From a checkpoint of a small transformer trained on Wikipedia.
Size: width 512, 8 heads of 64, MLP 1536 tanh GELU, vocabulary 32768, 40.7M parameters.
Architecture: learned positions, biases, normalized queries and keys.
Training: a variant of Muon for these matrices, 893M tokens.
Each number is 500 + 50 x the weight over the matrix's rms, rounded and kept within 0 to 999. Layers, rows and columns count from 0. Numbers have three digits each.

# down: layer 5 MLP down (transposed), 1536x512, rms 0.651, rows 646-692, columns 64-127
# up: layer 5 MLP up, 1536x512, rms 0.36, rows 647-692, columns 64-127
down646:549475579507498431551536517520553506536439413347415577474470454552520524396453512513467516524542526493530578639444505524477502553561480449379393582532477399582588572526443469508441509511518521
up647:501539476479503571481548445444410359507577523526470447524485494462549549460554569496479475458412501427540455450493507546534455499433486472496515487530398546531445453518486515518577439501547472
down647:564469449449590577492487463456500549474504566477515490495484558558480468470526468453537431500491610540495410477477493537506477408495417446503500458533541441547556532503483498540469560500494465
up648:498530407478523533520468506503530496468545474433493587452551318514494494547379462523508453518443601412538490512517504428518488501521431481574510440546486529481528476495486474480430567440509583
down648:547482537499477452602420417540489510527557440484462458422506461510530528530548444516501466460536519480472540561480482536434440497447464515530464380526485483473470382446535599463532554550466415
up649:486597546408485512474495549533480440396498506558458412498451471562603480439515510592544473504553540488529464516566497465487386437505472388450546406546495628465508495545508491530644497578523510
down649:480487463548493454572485537473480420422496407440528521481409502543549501559521580528493577580452480537520463564558477488581481510469474519545535491554523601388451544507468416443484576439498519
up650:421539516508582572536518484472557436458462474591521488463448489526577493516375516524520590358494588415510456579466461380521437492519457539498418581493493457493456406539515475597440476584450444
down650:586571396616581520497438505524417494429474492498446430463531467485606555562477470554516569430512495452503428536501500448526479396525456466579548481444580517463446514514482517533503543403674431
up651:557511371528532487466472470522462488522458522485527498405517473458528547422604435517540512522508437519491508555496470558565584485549483440493494542618470536523526427573467499416347579401521456
down651:529471449492416561505542553540565383429480415487544560529493469409500538408388467498442486485564428470466540463445518489486517468512457485417523529462516591495517509537421517546501505399431407
up652:452520485509622478499527524482523474483495521501530569457475455571483503495494529623435536545529504478533423477434493552462541416503472495495502454540478480565547445494450529500580471532456528
down652:511514545533504338495484546467508457519580440458472477517499463492462470546494534550454553476617491565520462527445488475462484468554476485564519469458574504433527491579506558431512512488478495
up653:573532534515491488500471584479488539437545474442452532560491528411506506545564550507442414523481483549614455467575491462492562467465488458577564458459539499529532505557557408450460484505590536
down653:512489552505513487509539489544529479529469575438463515424474486461491447508520564416414523452480511499565499474517492465390495614458495455482502485532469351477548567590454484445648377517418475
up654:544424465530406532463425554421519493414556511439498398615464564537536513563494607551544580543548499416389405518434565504625388561503516534468479509517610446464432444531545493417557468562546479
down654:512472556421548562446437527430574466445523438567460556534508501450610607532484390394581425414538454493473527538446503408506377553539515533567515545470544479525446409492509470398568598430519483
up655:530454426529480419467384467570519448463535544503475478494419545534511595523561498465435563412463525440453629461493588489504402468534498444593532497492526444480538484533518509497393546437359567
down655:498476505546451487435513496473429432509615526520439500606553520422603431475531486542523499463517471494474491470488530485394519546451569480547489445462468422486554520513548515511554437549545523
up656:468538459534453525512488558455518498608495584546460512582472463624418472523571512549409472514466529431409528475506513514528436441489477541488420481510352486433561523449457477448478498509448460
down656:461537419453460542502558452474531463526534495489469385568438511531454535422491443422539521537409457482486525501480470563500476543478518480487506455507511483506544510453488517518505541454503532
up657:508533483500477417486492551481547564505487419541549503432473470556498547527543412464452526500484486464542469564511434577406533470427440466632501447563478443553569535574592441558560612474444456
down657:603496560514464426501469473521567381526530529489476557418455472543499501467474579498438546507506528409568480499541530545425392512500576505436517537582517420593471472537468473346547572510415497
up658:564467417476527483511571479582532500550592455516474471486562492479402498505413480511454526533437498423498557520610506482367517503497555430612558457525491655448595428584514472499456398424588502
down658:605521506463413505476513602611452459466478417608538521526483583528499425465475525499513544482452485526483482493454438578557389589488497495398562447539522788470484406484565441544514512491421475
up659:504564557487496493586432477535596462579551500501502461460476495472538489427527462516422554591402579497561557472519516512490454578564566460554611434550545488459481452433458404542480489521566490
down659:469461493518485543473459411524514511502519530428493463458479538501453411449416479621590442482459561456623602506446446490553486501443507418477517523536501515566385496542536432559459610474513587
up660:481531464577469528539545493458458576492445511490513433503473425539409503594518507530539416506400527472536444503540523472575590560491471470511445461594505508474548525386567549467446548501480415
down660:467489408444479521581514455523505503497411449443352420488469479485406560531507437490488483533486564478512484530490498446492504479534516473497569531412481488552522468543541566406533474570390561
up661:477532573489452433532503583579396503539487516537501567376522393514518474540517496562511486562514461462548465599583550553565522485392510551409511453518452504525473491549435517340448345574539553
down661:508556543524502515417523551548494454521590456562491480420559524434487538513464483536533456389392421407526528507477484475559481468450412528485441499509620399503435417522450505489509476536430492
up662:613531560488439455522519465420435347411504540390534587586469514493546391496619523512559520516555468556583560577393538487520467465503531507467454467451519506573479404430529563518473570459436550
down662:471541456497441431532521542456420459450537475498443486447483501537439573594530564570560582451512439468574529539477417495505481454455556450504484556516488577562431464429556457475613581546486522
up663:519519530461541478473520556475454485466545473509492498485463471519521443494483561513621461529446474443578539544474556516393523501460492480536490483562429529525467491453468453523387526551522489
down663:490520485477525466484516616543519596510502495418462441522500467501434551465496556483551548425508493466547462461509434541510502455448439479519461509543447541531445571521524513421440531451455500
up664:481521515517548432547482568482556579499427403524443449517493471477481403451485572559480547522444453437470545506507532466421457456539519511497527525580534474444491516497516508456451554473537464
down664:540524475549515465485485505497515517478498453471504561543452449423558483507522490471423489474535523570546500469521450537529527528480454515505463477483443497512542526503539544489567499469432480
up665:524592426551536466521494452569441502535405579509478507530468489496546430474549449439433534495433516465593490568468461524465563520401450516531529422504487584486522391525492526473506533472601503
down665:506512432536506464485480558493503446469427478521519518488425476587525444569613438450409534503545428492480455535424520458464579458521419447516537490502453639574523524500606554432470459595499464
up666:494522556534529488469510405494587498489484403484456461526494496565547356505508501508474460514423452528490499497531531505558547459482418533510510495549548467460546539486417636416443548390500513
down666:512466523570460516570448508563521534538496539464422606522466471551539585561522480590540485467453528510458518450520546553517436454432500471527476537357512445463499558582484521432511486425502499
up667:461560564452522476405528452469467443438466432479480526394553588414562470567598505466567300536356491482511438396545477624473370559463463521511537439495606459462470535579434536453528463452480604
down667:433608476481519616443499447437463412567477395501514545559462490371543475568571395518526429526460424506520462521534441486433445542563498480533685471451612374539469530427472495487571498569465517
up668:543491550457462547507438530405511465577548502545562542553409480530453453434501504364549493474482501465380567497543530466457528524489463467498437464448517584475458595444561533562522459454547518
down668:507488556404502529535448498390500517510610528455616644527505494461496435423566492409518523503496463516568497545444509553472435515538462481505473490503509537541523527402452502420366440511522479
up669:512562542488552480553519365523441455529481562468505430533546401437442449505451471513436602426517422503475515546545515534438435539429538558571485522497570471465433536495565540513474510541487454
down669:469527476610489486497440425496527475462489473450473471489518446441477522544490565603665470483550473406448554474507479508539575498528450520522486531452500558454530531580538521580496469490516522
up670:477520671463470494484537450530441448353538509527372404465438504496496546548570535502517487502505543555528513462512535478486498506497462446467533542535479517518580530518580533495484521443509604
down670:573411527468498488518377438500523395439450511545470467573520516529401579561600505548458498582517524450495573550550440561528453464445425477474437555461509466507486488539580528576558496490508468
up671:491511483550499476517418416567571444563528496500526458497557540512497430508497458503546481538472516459540561541598541535448531556485456565504566482522447549522466525411555426451449532570507543
down671:443528546472496545388457481440450522541468475528474446520409542491462538560496462464501504455378460528422467468510444519509572562465603527515485522527472487490522435486552468427526406455510512
up672:537590429476423566560501439416557541520470419486471444564503484463482487456465534564514562426561569544461461343436464491475567503413540465509565522491550454526428516544507506513448510415560481
down672:471605460531530521480465502507481472534504465452546471409498538517514472513440575537489462460594449493518527526513470506502518428425449436475479543504520450489494598580439522421489508455502557
up673:541537491489500405556437514510509423505505392422494523482442552524470501584562561494466564427514655521556504492456564525477476585481503503443458471506538496502435473534455411532420496489492506
down673:577580398475465515514478535455546563519491484501469584548578510448436470543431506504482549569478496522438538500485548439460471449453489536470478483391462458440443471553447503500499525524464395
up674:501493430490369532474469541391485563524553461505517545496539496525572531439583449543504477545498538533520465539474562571423488501468474459479560526384542537447439490519575553510482471502493485
down674:513517499431475506558603482503567534561560493496533525525497588391462484499545467508520470469459493414554505390486480503424487467498526545438529502476517463449473534444465484518567502473494466
up675:597516491472545510442476491503527471466498421558516580486463453527521429513485446513497453513492460424479458519499483494463479467534496442493514579526552442515465505484553545462526558604454475
down675:463564439512514459461460452513539456482541520510553465518458495605558512508493380429480469537501396401464533455435590358504493380400536547480526577489467460486485508497478508551560479498573511
up676:516493564471441574484509459535573502485505520590535572480556482437490549607392572479538492551528499472525491440461526454499393439482610479408509462508398542442417453436438517452519614523523529
down676:528534523511555574553452514499456510469470478547543502499472545458469538510454492513561539552425474435569399463534520496459512464518486478468556456537490454438457497543523559397478514481516490
up677:504463481457463579528489590492485497487458496487590459545523417517529525495479469613561451553520570428588475450489428515498557473505420514503543519520460490544535542546508497527481568516493447
down677:505464577463554464501411425384492465576484475415445531466554416440434524559453404376526486602565476547450445494640572520526603430487445443447519433541492552488514426525416579469516532450472420
up678:481486497501527527503416429424476440529573527516518382487537467505512484531382598483539502503528502495506445511556487458560507559391485403497499602545555555463499516583381530519437475535515518
down678:458562376472595514459443502528475459477549441530489413461498524496514418529366416596487508503481554607513455540528466541557583572525505549444503517390527568520587530561472518520490471562464543
up679:552549516614438438596484618422513512562529440511480505522542541553576489448476595527473520538535500420455468577461473552470493448558409576529621489514471438403547423512530569589536405485537552
down679:538480444456458500511520540526516464523419399535493521455625480514519519515464482439545560445459542500489522448547493487522507473499539526551525471411442613567557523524547525511495502465533524
up680:514518452455467479511564524514542459530528563510462603453443523463567491435526594528504534405516503432474636492515550558506474447473530478473449569521456450493448528473569427522495470533460554
down680:532515550513519494481470534496528548555475525487494535453518537532501494490534456471466482510543553509476496427466496428494529507512431597489493523524454316583488454505454404520569507584578493
up681:546547466527425403397534562506491496512532487520516518531414535542509460444483507576505484521382495525531482554487472582531584474444618498480530489439379477464600483381541409492464517505484480
down681:511583533426546487505628492459509511423525528546545491564478469535480402473515489409535505565589449487471587504558475518439489499561587504486516515479466388437516479531528451518507417495473434
up682:536568468447474475633491509583584508479447537518382467502506442567490526376558573414486509423512469518461606443528529545368500492463533548564529578490494551545460469518487555451503574520476494
down682:486476605560484509587463526451507459360433501468393593555504549439526529495528574550600457516570414647490478583388526467468577521455420446489514520552441485533534501493504523474451426524527419
up683:528465494444450479501490532528429482584436380529608455553390345361440444477498584625503508548431401499613492470543552421463350619512520564417562447506443538604481540532512521420464560549554474
down683:477446451514442539456495455521453481533408431469489464518531472386556446438543552495500544500557523373459504488501496509498579500518559546387484518562542614556460506493425477475541464517501497
up684:566535501551552552494471560467536517494530510452505456407473506423552546475517491484500602533491448508454588530536464478513521564432524472532511496458472552533503450453426364476572450451567525
down684:494529561456439561509547466482503568459496504466523533466522419584485533430505464471531513455509445555547513530554488489566398498473460483486527510534523361503500534469577475506510486484570496
up685:471505513566489474443475538496458528613438505465514475458518460486532487549581517500495462543539433498552555444615480553533406491436432514507531522504576537499456466547508376466423498477458475
down685:524497560476428505472525582485545538465480492388464510505532620548507604493424458517539505575456522518561429435461455471627473447505471497503506539458585325518534514452431471566524525448463439
up686:510547533666386482447538486443520429581458491450478514466508523516448533493513457481527466427492420453538480479578621435493665522596547410449541526510454528483540522517475481452440545538680430
down686:504528427529484571454455410528500497509365581484483477453581457531499586526525363540463524473506529444445529476446488477344554601472505483618546508598506621546475623377601619627444517475541511
up687:544550462486523428557404402433472482456537541506500434574452522483536473569546468559417449440509581506537421474431529448390477487574673453536429522453442516520570497401538474477434578551538552
down687:369581550513473489559529500539546526497634516543460525519560473487484569515550582492537529501466437457486453511517553506457551513506535557552593476471505415588470536536477504491468502456523492
up688:498489520527438333460507545494564586478482529536492365528537491503527461499543426553517526465478564542548447512494482531502427562431399433531531488433438481431555492501397522471568514549517495
down688:537531479506532527469510458480513510501405489570491513417482527465497462432412461448509462501586529481470487514526568549504425500547435547561526542494537505500475549481486497387509625613524529
up689:418448484465446433533496405407474558476506577423548498457529519501534430534498514436465521447489523433551576505494528498537576513526556481498502545549482512418547478496529512397587419452501477
down689:488437417479546458471445376468473450476542435461504474550369497466542533477541507480551467524491437434568515476518638497502480452437568554519496456499465570464532558511517502443477501433487489
up690:531503448503457493510514584419509650459453509549495548506446383632496546492478381436484542575473569473595475463418461491507469454493449543467547525589380523639540507456482476470421595400432445
down690:546494490488416603542395589520422461532500545469518583570502458647496498547478500505419514492522466479519559510587557462530545510442470445531495513440618537538562533552490516509421523457462482
up691:580521543443458477406470473544482483539542562548490609412468494472564504469531631453423638464456571460537499562517475482447410478482493504471394517455435444456528541456482598564510472536543518
down691:506578532464489484457474499532551410526516488556435556526496538444578565443538474481498537439472509518543641457515556497521530553575553465508573574455442450568521509494557509459544536606509555
up692:553465523458422465559449511473498502527561526532562441548447483474503618516572509546478484492494554447411493469544506455559437543507454483467480444458511531420494546478531437543579539440499428
down692:560524502522382462493537505564563457442526504538501467528466488568523504513536526497508528405487516459559483485418508431494461534499468537565462515492482654592468551443499510567431445471540511